{
  "n_layer": 16,
  "d_model": 128,
  "n_head": 4,
  "n_kv_head": 1,
  "head_dim": 32,
  "d_mlp": 512,
  "vocab_size": 1208,
  "activation": "swiglu",
  "norm": "rmsnorm",
  "norm_place": "pre",
  "norm_eps": 1e-05,
  "positions": "rope",
  "rope_base": 10000.0,
  "rope_fraction": 1.0,
  "qk_norm": false,
  "attn_scale": 0.177,
  "bias": "none",
  "tie_embeddings": false,
  "parallel_block": false,
  "extras": ["capped logits"],
  "init": "normal",
  "init_std_qkv": 0.0345,
  "init_std_o": 0.0,
  "init_std_up": 0.0345,
  "init_std_down": 0.0,
  "optimizer": "soap_variant",
  "lr": 0.00842,
  "beta1": 0.95,
  "beta2": 0.99,
  "weight_decay": 0.053,
  "lr_head": 0.0103,
  "grad_clip": 2.0,
  "warmup_steps": 200,
  "schedule": "wsd",
  "decay_fraction": 1.0,
  "decay_shape": "square",
  "final_lr_fraction": 0.02,
  "batch_tokens": 65536,
  "seq_len": 512,
  "doc_mask": false,
  "train_tokens": 300300000,
  "steps": 4583,
  "dataset": "wikipedia_en"
}
Each number is 128 + 24 x the weight over the matrix's rms, rounded and kept within 0 to 255. Layers, rows and columns count from 0. Numbers have three digits each.

# layer 12 attention value, 32x128, rms 0.321, rows 8-27, columns 0-63
118137115111147141087133093118096105105110165117103121138120140132131160155101146089126167065114102129160137070154122148160104132125117101134121115147098134106131104133123152126121114147156128
158143101091115184136128124170156129106117090073122092110102155083135139110131129122147139136171181118159113083155117139154132136133091152126144131139149105162164146088066119074130114130120144
121166163073087137185141098135135087146132124126142101159116142113129155203107112125095100179136133107150143122132115098138122122159133102123149163112116168100137144126094155122118136149168112
159141130182101151113124149174128157151169130130095118106145161135152115144094129139137110098129139125127159126119129152124116094084138125157153095136122123134108097109120128112138095170128094
123143130093086114113142146137172115140136153101112169138147111111133139121164142118140120110100153097097138150152138086113151103156135133105122079119117165122106116175142122164141154128113116
128153098135135132117135137163160157110118130103137150168132142104145095140126113107171126097130122159179146124104162108149108144139126121142139109160109153142200140134145112142131132110097141
116106142101137123132108097132109135141127140113125141137125141105113144171118119159099135168115123134119112148111138152163126109158078122115067107152106113140127132103165134150090124141105132
109107104103133109146114127124137123145130142170140093104167129160135171108135178127137103081149112066116154120132159126130135107109149096130135144120143160111089151083167130121128120098176103
142098139110113159117077087107131160149155145159114132138089134125138112139143142140073161112121138130166127112127129165152107145073146126168057100082120102145108200117111117127141110127135147
148139117121143103140107139109101144073123131110081153152111081163118129147151151134126162118097108143106114139092154152133094132135123149132155149109135140175095125119171110145127117165143110
118176147146162126130179141128095155141122119158129187131118120104097135111083142143121100127125109114116155109134158146124142161141160135141184149125124133134107138128116170113112121128138139
123106151143118121176111186120120122082124109147107132120109077204125125102159129111139130149116116083097125111174167147124133103146128127160124105150178110169121120154126138135137134110167134
147083144121086103133108127136124126121154110149134114116148152115138147145092137135082140153105117100121174149126077118132125093146121147107121131133092112108139118107152133112143122159123112
121147143111144159110148143099129092120122102130129140115122143096143092115110152130118117108090138153154125104132139156100123125128145131123119107100116112106139115088153072111115128150150133
131153075141123128152130130125128162137134123090109115143110168094117153129125120133100102133156120167135130135131094146163144146090098155160094142114146125112127155110090132117123085146175120
127115119123123115125121157101101104115174121171164125110136103130189144125115132083155139155141158133177148127112134117099129167109134115151105118093134095114096122126134114129180132136186114
126131105128161149097123129156114104145114129135149113106099133119120109122120136107100115110130075130166152116131164116151105178189181102171129154117143127138154126095089111135104083147140142
083142119107110126104129065137115130105111152121118132105122151125130121124159140157120180119120119116152138111123164151147171054100081070073080140101143163127113127110122150182172110137093118
152152167172182157123095142152166083134132124165110091126130100100104141128119146184119138133129098122146095106096119133117101089143134153150083099096132121159073120135147139150112132161150120
148139102132144139147130091137112196072150164118163142128106137115150163142123190143152093144112097155087138128122090150140104126136123120180126136126122146172143160106126130109119103142155108
# layer 12 attention output (transposed), 128x128, rms 0.261, rows 8-27,40-59,72-91,104-123, columns 0-63
086116154151106131136114129150114128142115111152125151105148109117149157157151141119154105111136129115105141155169131138123114139153129131156124124105176128131152152139132131133121120114108111
126077160148139170104126127131142109117100155137100130144139124142126149120104122149084105133118106155132089165125101131129126109154117119138151157084116149145142131148112115161114106160097139
121106114140150150124115132160144121126081106123124144124092110116132117128127139133148127173149124101118124123100139128134123120153139099116157144081112106134118130111145122145119143098155131
099117118107127148165106122128110129109130140102108127130145145122107152141068152084126119141169140133149132094126136111122162155091118112132143158134115151128125179155108135116121111131138134
127108117129139141127129137143142121088166127116081074125139136140112104137109123119096090100164121188187131136169129134134143152119093124124121178123102126169130150137123109119116093131116153
146189114147137140136141117121119143139129125147112163144092119112158172108140165148118144172139121157124164170074163149120112159119116141152125148100144129104151086108140143095098120129110137
096160152111135101147123149112142128128118134137163143092131121155127136135125124116187089093129153133133126141127145142135093146147134128102170077120136134105124134140132148124146145089143135
147125143121139097128131123089151141148130116110155140129107100133124143118123125119123105135085153136137112134093184152110140120129096136124164105134134094144125141113117121122135123142149153
155123092089140118104083125120132126122123114148140153124170121146128115108097142134121149149102109127111130133108115172115107121133111107148100147160124121101125137134108118148151146134100121
152107088140119149170136105144123134114102104170128155122172166138151118094126121145106156109153089100097142110198133113103127103138110109132116133120152109099121119101108125118158104121123135
115112143138142092137077127090129144095119093097127084125108123149099121124128114162151099094123147105100119111112109122160131179134149150063111129136074164133094134135125110114141135130168118
169129111120140094124118137127115099099119110153169125132134117146155129135135147132149126140134140163112144098119128120165114167137148141114103119125125124077130126137156121170133122138131156
114151144127112122139125110109105143148082159119108124118106125116131151145163135133158136106114132105095110103117172130150100081135156097121113088109212103122147125088139099172107131144150103
093124168148127150118131114140118110148154151137096109139129154149116147109127139136152129159136113158119095157120151107106141095117134103126110100140123146135116092161105113126148131088146137
134110128127160133100145159115122129176117219130122141085123127104130102136105105139110090122138117138112133159154149097151124150094146160137146167090137121147112129149101097136091118107108106
122144125140142129142148114117117115140107134148171119116114143155115130111130107115140123111111140131122091135144084127097089094106106128133126135126127131140128185148159101122130149123101096
069133149123154145123134119131142104126116153106104142169142137108123122095122142129097124166115157157148148112099133162163129143132104106118143144114107091110134144110130117110104130126150107
088131159146161127089123117102116115122096120110135143082119166135115137125126138101134116132117146127148132147128114130118123144157110122144132095090135092140139126126097128117119161114155153
123128154151132176122142135105111125107154141179107126114132140187139127158170114152145112151148111110137130145134138129099177099123120121106137124119147110132083147129152134129130091123152139
074109134191123136149166138169130134123141153081128156114117158107148126110121126084130115132141096146155130141122124147115145100099107139141160155156119143097170106128083148120200133093116117
173182137119151201191107068136137141122098161144152183129086065162097098186146166143148127154137129080159139125109139155121154115082095123139120128105142117138188116114158107143077108089135174
117160069155129171157127129172147109083091078113130160151187144186188111058079149094205174129140126114114136108085173175117090054101093102158125122155172112079101117069115152137165132158148163
111121132137134145146100128116062156146183127122075131146140127155119131131077214133121143107143113129124191123127131131117175141133135100145126160202099166095126133122101073107166101178022121
102148127116111104114089107128151144109180075134132201106119112148147197154132124107110095174106105080084129152182100176104115141112140136101097125106119153120164155127094189149142168158107148
155073129130114119129098145113150125153116099106138117137124136166137149109142113172106158152140106123110165155142141146155158151138202107118165126124135106132137102159131130166078149115129155
082114120120122120159111130092155092158054094049174121101093159138123123106126121120171107093114112076150093117098131089120136104118129124108144113186124146139091128127132112155153107103164133
213116112160104088159185110132107159145141079093128117131104140090131114132173151114077134133136168201121153087083164078098126138142113116122073140165100136110157111092122080137094137116156155
057146164091154183116116087175143124131164142092085114082097088156101132189130094143127130120154136071101185092136117119147098149119138118110094142145088183149176167128116110174098120141088152
122121202177168170133157131148091159160132092149125079152110114107158115141138153107089178117128160169138145075133166142120147157160163191128152132111119108150108088082133132108107111105132189
070159109147102120091133111102113094138114164043099141155086150117149136105127134102090098120116176128100111071000107105128085139076142162136178152175094173143137165140148150167068160159152131
192154157070118183130132132132103133139163144159110114112102121153169125112112090116124140137131153160143125124099131135135139141103103118127204115149116087146148118121134130134130139172124141
123138159139125142107076111133187124148194143197108126132153109094109170150093066109153122129123140111114141173149155135146116086068166091101149159094112144179113142101125110164153205167125113
214145132124110116148097092141125146130179126133122155196151123132136146113103164123122133131155127124137138171131132142077158141130136111153119130101134125117112102159097174126133181086053159
178119109120148099151128106122090172154059129134108136052058126116131121168125097110152159099086130102167147122142179159141146144164171158122138119111150081124164087152096142137104100162136123
139144122115116095124110125130164104119192070134135110174081128155128123123126113116092177186087120143099158125109101162106122115092113122135124135197104187112091173073155151136187119148088159
134122188136165150119089147146174153141124138103088123130139184120136134151132137141126154153136127090117158081159178085092166155064149100133115126146105157144129085082115107133123124163125170
129119128144151156129119106143123104102094138142126077092142112128138138156108103093186144087133154086150136104158136108099153097129141126170113120102163121186139104120139128161129164100126135
126157110141093128142123129151159128122134161151147117151117118120148144135114141100096191093133153182098092102078086144112114132118113174166143134203153168118152159088203125113136088108156141
084142127123139109102119161126131087154164127129149132149083164125122129100134124096107173116132147152129136103142167173116112123130138150134122086141163082128117121121167120155129138146103115
147153156115141175092121148123148090135180116114099133143154117158131144137123135139101159141153152132120139128100124114176121164113131153120144121140116121109099141087140079136100147164135152
107146148145133114121124131127133131136108189123159126179090138141152111138123144159066156109157172112134123127106124104112145181114138150101124165157142148128111142122097087120101103148099140
148159114106098101117164108110126166164116102124131101132097136080120111127146146112148114128114144103130136120130148112155137089159113178089137115129178160096123101113111140174144129117175141
128178103123155099118130112141111123150181158118112087117126174168131138100113141114124112053074113143152113109118089154112152176125137173103144112163112172156128072151120115104092110156108107
112117130139132135124117109114127157131083110144174172175133110146114133143135120098131106114107131149124132148147117108089145166171114150137083163127123100153161125118138129109160104151158155
126150132113142107163122136106101166152129112115116126136141112150158125109126124136122139177124122082138122128109086133130137167138091138107126135167098157136110136113165125140135211129095142
118068139167087124141123092080122128098125124120114173171130126114141074126096152118102111103155092148117083128146106116106141164127138105109138151126087073167104166112117138124104142133148127
137097144166072109093093101105115167094124140122137085173141096123140089122116147113092105128129145125138106122162133084115170110118089170151116222124119122177107114118112150132167112099125142
139152139098090128139118119120161106080128092113156125101127131112131083150201092129135092148131112109121113091182029121158109123146147097130084133098155141107140107108183169153117166113128103
151169122120111148123129143142141143133140090074134083103152143154153129167157148103121135117193134167112144110125169119082091136143130135126103058196127150114081115104182130088151093129145158
169145118130151110125112120158121125143170087088136128096065159148079134131150143099151145146118132126146106139155118146138194165126140123148123128126125109122144124157089146151073129129102134
150067104148159138087141096158160102169134126133118158120101143132133116145118106110145138161145129115199126176156092145129117150105149098135063110098103087093162184144153128128138117154107122
102156162144094142124130107136127131125125117150120111153178143142136115069094096134115138121128094133135092170120161113127111114144103136119192163148109123128081098105186133102145133096097101
163088093116140116088160124135138132104113110159124184146121117105126114130128131124110119141130105110125121149152129124135139123121125158173124130106105105132106121133096124132124115110137124
141112113125096115124061132106130100160138092101129095132108129114103163121140130172133105116133127107152110130156080126185120153131152118150120096129083113125158122120106123126085125138118099
127090145135144152108131144143129106116101080105145111131163134126110114145122093144117149138142106144108181135111089121114120125161145096146113107149121177149134125114159145113110134204111122
155110153094120133118132127111118196109146110150097162117156099153124199209216163132142091161140095183094197106151175182098128160139156125135135096114131136142178107124110105118102122128129147
135111129120113108101110111121121174110140098112149169132047114125123117116095099087133121110134093131120087145157132112114181191110146125121141135096143104148126125165156131130133099151120143
116129147102101133165118117129129168134137123182122167142117075130152152118089128117130150150129104087114039090110159089128112117100111098121160164135158122126118157138172126147173146069081092
071093088100129101066129172181110070111136163126150111157148118157126117131169115143139180100139174201133161147164152133127059199163153158131107131138124074102104144156169104108179149173094131
116131084135136115139140164111101160159127153110101117134100116145155109122155134152137155114150149117127142168163165130124148128113084170129119146138126132079114143109119164088189091121127124
095156136113135125123144125111122118131131120099124105120102109150144138132118143130128133092120119140139124105088119133157127153112124134135128127175117132143155138118141129158093132136131113
114116127108120165191149132130149137123108135075148153154134118107165112090120152117149136122130098111140159100096115102137125112076110139128151134122125135137131105104102136099119148133122137
135156150108130149161098119130121158148153138141126096141148114126113156148098146146118098123132119144109145118125138118119142118148114120130093127138122141110129134137101134099116140114107129
127123121136147131121138108115146133119120114154137119116145120140134145154117137140154156108145127113088115101141113160113101123135134160142126134123138111108132140118151108125111129146141101
103099144107084100157137157124144132144132138119101158170127155103101125100149185134123140109122117116142122143122127105130095121143137128146107130107120150102108118139128125126130139104125113
120128102126138125139132150136135131126087137102139155088102140116113118123122106097154085099140097139136152110147112136137112109133155127111105144144086123120126084133101121137138133116134123
136113143150094125159139120125131127122119124130119135142104118115143101119139132122101129142140146152133130120113117086117146149130110132130126128128122148104119155122154116132132111116125138
127139142134105126132136112150105108131138120147107115117151082170112124140154124140144172080145151105131135121126110118090157133135135151122147135121119132096113118131162113117129145145081138
131121130160119120125166131172128128153126139162120103139125108106115144166126107115145113121159121139155146132149136132150169144163146152128126151102147132124175107150133131143116132147127136
125124134125126132098093141111151130142161140128129152119105145140117154116121121118168133119102155123111105134084137132176132135127146125091124108132133122159101121123161128131110146146147114
135131110124140149123150121122108149142110123160131123127141104118103124142111108110143122136129107138128153164109150137106113122139090095104148146136100131133149126144113163130129132152130134
080125158147127115122142149102123123143148112130085086091127112153123149145140103134148150161100135118152118129142151132136151112118133141107111099109124114144138121134110139151115152144145119
204098096101103111149117148131132142126178078153096160140152105129135139123123079136135178122112116126127141124158158171132132115144149119114137129146126101102133134152127146119134114099098129
138140112135136128150109137118128131150127106103122110116144111112147107124158137126120174151135106161164138102146136137078132122140099120162134146100146131108115095102173119138127136107130136
191114088126134142168150113155118187153101134083120132126102150062177110114122125116100123144145114134099160152113116137147146138082125149135123159152173146125150135103096142098139091165145112
118112133148124125095147150144106134122170137152136091155165110152142116121126126121112147120128114089123123116127118121085156136131089132138132099151143136130095109139117159158176138134119144
150107118119177159128153125178144156128096133162127119092108120107143126130119100121144116135108109104134160127135142116151146127124096148127126178090141127138136161126120116107156093157108103
155127105133108106128178141145087118102097132161126131144142109178136144140136159137149167133124157140106144082095135161088111112145103118142137117186128169104106139131176123126150088112141130
122155149122137114108115126105139112125092093098121125122120114134115159122114148098104142133109138121149124131112108135135122143139138128123097097103121104127139135152146152133108127117124153
192150096147161148134118137155125148126127120148120144118114104090142151154117125135089111119140091136100151125130124157093142154126135133137140173125115104107140127105121102104072114117126148